Weights of a small transformer language model.
Size: 10 layers, width 96, 2 heads of 32, MLP 256 tanh GELU, vocabulary 8192.
Architecture: LayerNorm before each block, rotary positions, no biases in attention or MLP, untied embeddings, attention and MLP in parallel.
Each number is 500 + 50 x the weight over the matrix's rms, rounded and kept within 0 to 999. Layers, rows and columns count from 0. Numbers have three digits each.

# layer 5 attention value, 64x96, rms 0.339, rows 12-26, columns 0-95
389477417436505535473520456572426517565545527462462473441571527503499543542583511414561533514401513458450581517511518459479534522374459583551579491496554483497489534510493402418464432456585593473501442459422528608433543464566533546457343492442544563453459490467569464381571515475512623458
503553565489555536419508502551445515605471473465490481498450491460506486494486574437553437483529507520517376406504495546504534527440557432468492513590449459426519509504566638588488417522454473437536398530489512452551483483572630479544546579553513535428538433568475424391544476543419411536
443459502526456454500474511464537517412588467452514511396549566514527450478532534578529429476546540630564445603474490519410513494515500473480630480509505579543359432399410383557528509358575489486616627483420464543530507458563442620453580436507436440507491559475374526567421504441523354552
479471532574442415527633501408549544447518501485540551426426411530492586475518486544420453491606555508522582469444556395507487535506546611387422429522556493436430521593558604551522551504487484545476410527521480356421426495480498531504460562537622488561425534457627517467496513522582519570
517487492502424563531421508499593596437569525404500572499503525405523446553466514569536505531570473453472512497453538520484459497568515534495462536574489485538541513481487446505479557501441450590439594474499463483520496529483474441408536439484542487446504436448469466446520481545505432572
596446461366623491528420457590453486582563400508514456462565519519477403540515497416561448536455460658532400502377508464575544391452591492457522470560507532392529581465484328460453561513555520437561503482622454524459431540520518522511495492516436490422516539524555538446440557514501563549
493384531589532539459486507513463409403451566549361458684447534595550419609583589415478453479604528428471423496560428479463513440542562417527547551468443457516320513476440451475415567536499543557463514549570474546564530501517427538498425477486426491539619473422520583651405450508522600504
461512494481586534394457438584474508407526505473474476420574485470628493445463592514459488568368456517493526524536655542550453551593551443546466500539483501506469653428563596449575458512440525477392486368509529603524537487493636398531309430515471618512600483541472480456461554400499455497
587490538525607656392507557580506513475395411577452525556488543488664438464489493406511434548539535519454469474514484487511568465512542428488433474494451434514568478505370484467498499454431455503436465490594464449554456522480502507428491542433489530511571582530527510429388385472506480480
467519525559446427479400514544480537351577550552555514557528581409491493477485542535519489459535485539422497604432543449526491436531427532488545431484533532482439432443487495502457470643472503512441588441594606436455490334543525498478548460599493572496572565559464557458515495438402339579
545482556457515636471509526422520600417534485475516460439463438347464535468473586468586508494434473444535507346505445555373468579551559503523521641588553384486513426598598539597535485454485449472463490544439462462567532463528507533577538535568622383524462422493387422479505507605460500414
469548520438552444444491452489527431604486572604474509489440559572499553540515464555511465500466581484363406600481510457486549520417431384619540623491525555430530421416499584454459506526462554451557438435481424604524541408623589560574516541579483510383399489590474638453531531394389485549
574581515539561470486543438453530478509485598403576425522620487539514401478431463543425505475518571430468437589466489561511459556389589567562585442432474575520574489511403519402583608535465516435413451400438487396379485561456473498447466523470475596524490492565444530484468482451542389532
557579459514502496454531534436496467505400491597496500498492562549532477434492448516467482385487382513441580501522531495570531504522454553503412541445555497441525511456437567537486446460539460440451546473597493553455524511495458570528535463601530471520478552501504601528485498483416609562
517474577538500459473517520537403515505569398529464450553456494449580536496533456458536524530579511552533445510441510627494518488534536462556437478513488447531383543484608562478437498470559418498545513436465552501439446460608598457505570447547477497543501555496493454501405612492555414503
# layer 5 attention output (transposed), 64x96, rms 0.314, rows 12-25, columns 0-95
435502514518558525517491504468377547510485495499468498540467607581572475511543486560461523475434551403510435545357433494548370547498542513422614589439472475516443513484564442515408441492547532473387444533381548470466502527531514460533538484464541465556586541460498562483659506458537567590
500472578520490515493476535516466392492404480525522380462528400526434484534533544447535514567449426540469570560520519502392387497504520456444555492527481435464418522452530487449431504547498545548560510591621538500461484490527593459556513461573569617463551499529537409424497535544487441589
520535444567545503495531396520568478460555442414493501441535654541467516498465562471522563477535555470557470563544513511425629460614483509606440563533497448438491433509554358556439427427479477601430510364513527384510512574600445424526423507565525492462438490585424530586436491570494489457
495531570666444399468518535554421459407534599490489565459572501441489479544536558541502449463605438532525396533370640490540441491506452523549572478482519488534476515528457537455520524467483456506619594639400481439499517478462484559473562471393485482449425490446476476488447591473500527397
549572453468460493567533573504510548514526555456466539520527479579509492438469529444465434545533453492526426507566543519459481572469529521550478459576444547467540539465443415541518560423497515533422463444608469504541488519488430419484502577474497518520525486427453473458447480505457515506
570523480542573480432432467466409578537479522494490451556601550470443507505452583456525480554431513465509663480621542500547408483493431448447453552417468596457371593481429439528522486434427486447460492462417561431562572521541543474537520517498518449478491444530469554569491538525490459698
523320489437395582531523503551582501460452541602579545402508464406589581493500589474509542402582478443549457371557470363612542563546526452440474580440539550456461527535513450406515428567530529586529529429516467546513503471638492513459398451600385432495624501539385615491433515500523480446
548425499460539509536516491377453415484473422483560579469400558455590569464436457479465363500429598445487625529387561543465388582524546510590511551491581397496474514473557423452641511506646589461490436473679467529596441579481523469520526486393462546475487568510405494446569589394479516516
538525534516530529537569535460523566535451471475540403479442426534583519529503564505499416501540529518444593433557566384444519411511541468406469478522466603526464468497460509466590497564498464512552499470527590470501468429504441421547478447595378489413526582473520560469466573439435569580
541519485484419543419576557457414509444562575486570494515509613621426462578515401425460445524473612546519463571564480543496480519567386593496457483585535412541520510377564599504461502442555502474552543472623530485510473490538383429638384613478502466452481529503385529392421565505444411453
517576511460552537473498444469529464428410533414449461442573345496513581505506493521546463573457374521503440531402532565378497606425547403591512537510501489497535502504380518491407579483454468503421484559621461544443470470591490612440473533621573512504558533470474512540524538570526484494
553466571498523511524475566422556424444443448509569483500459598554422504470501451503522641571411523463451548589410342467625373469540478441437550476534492377424579546447523565473507515460514569494565447305400436466497490382643554476589467557627572568468488507510660403562468581464544441542
481492480540620516518524444505508561399487506503565426569466558563447404544529560475443543478554553555497438444511462524492434520484540547495481532558501533420509411620504535477595563490541473362636462307486505513557487557515519564591537421395573534469532489448398436466434416448448550469
467479511551451477463537598316406563540469402540544531539587512408534498430460438546521520433492429553442558538463554472567618438503462552452482474357543448507560460510411583483550479493498494511474502496489521550492506455526380539551408494544566540494479524433592443517448587598479548524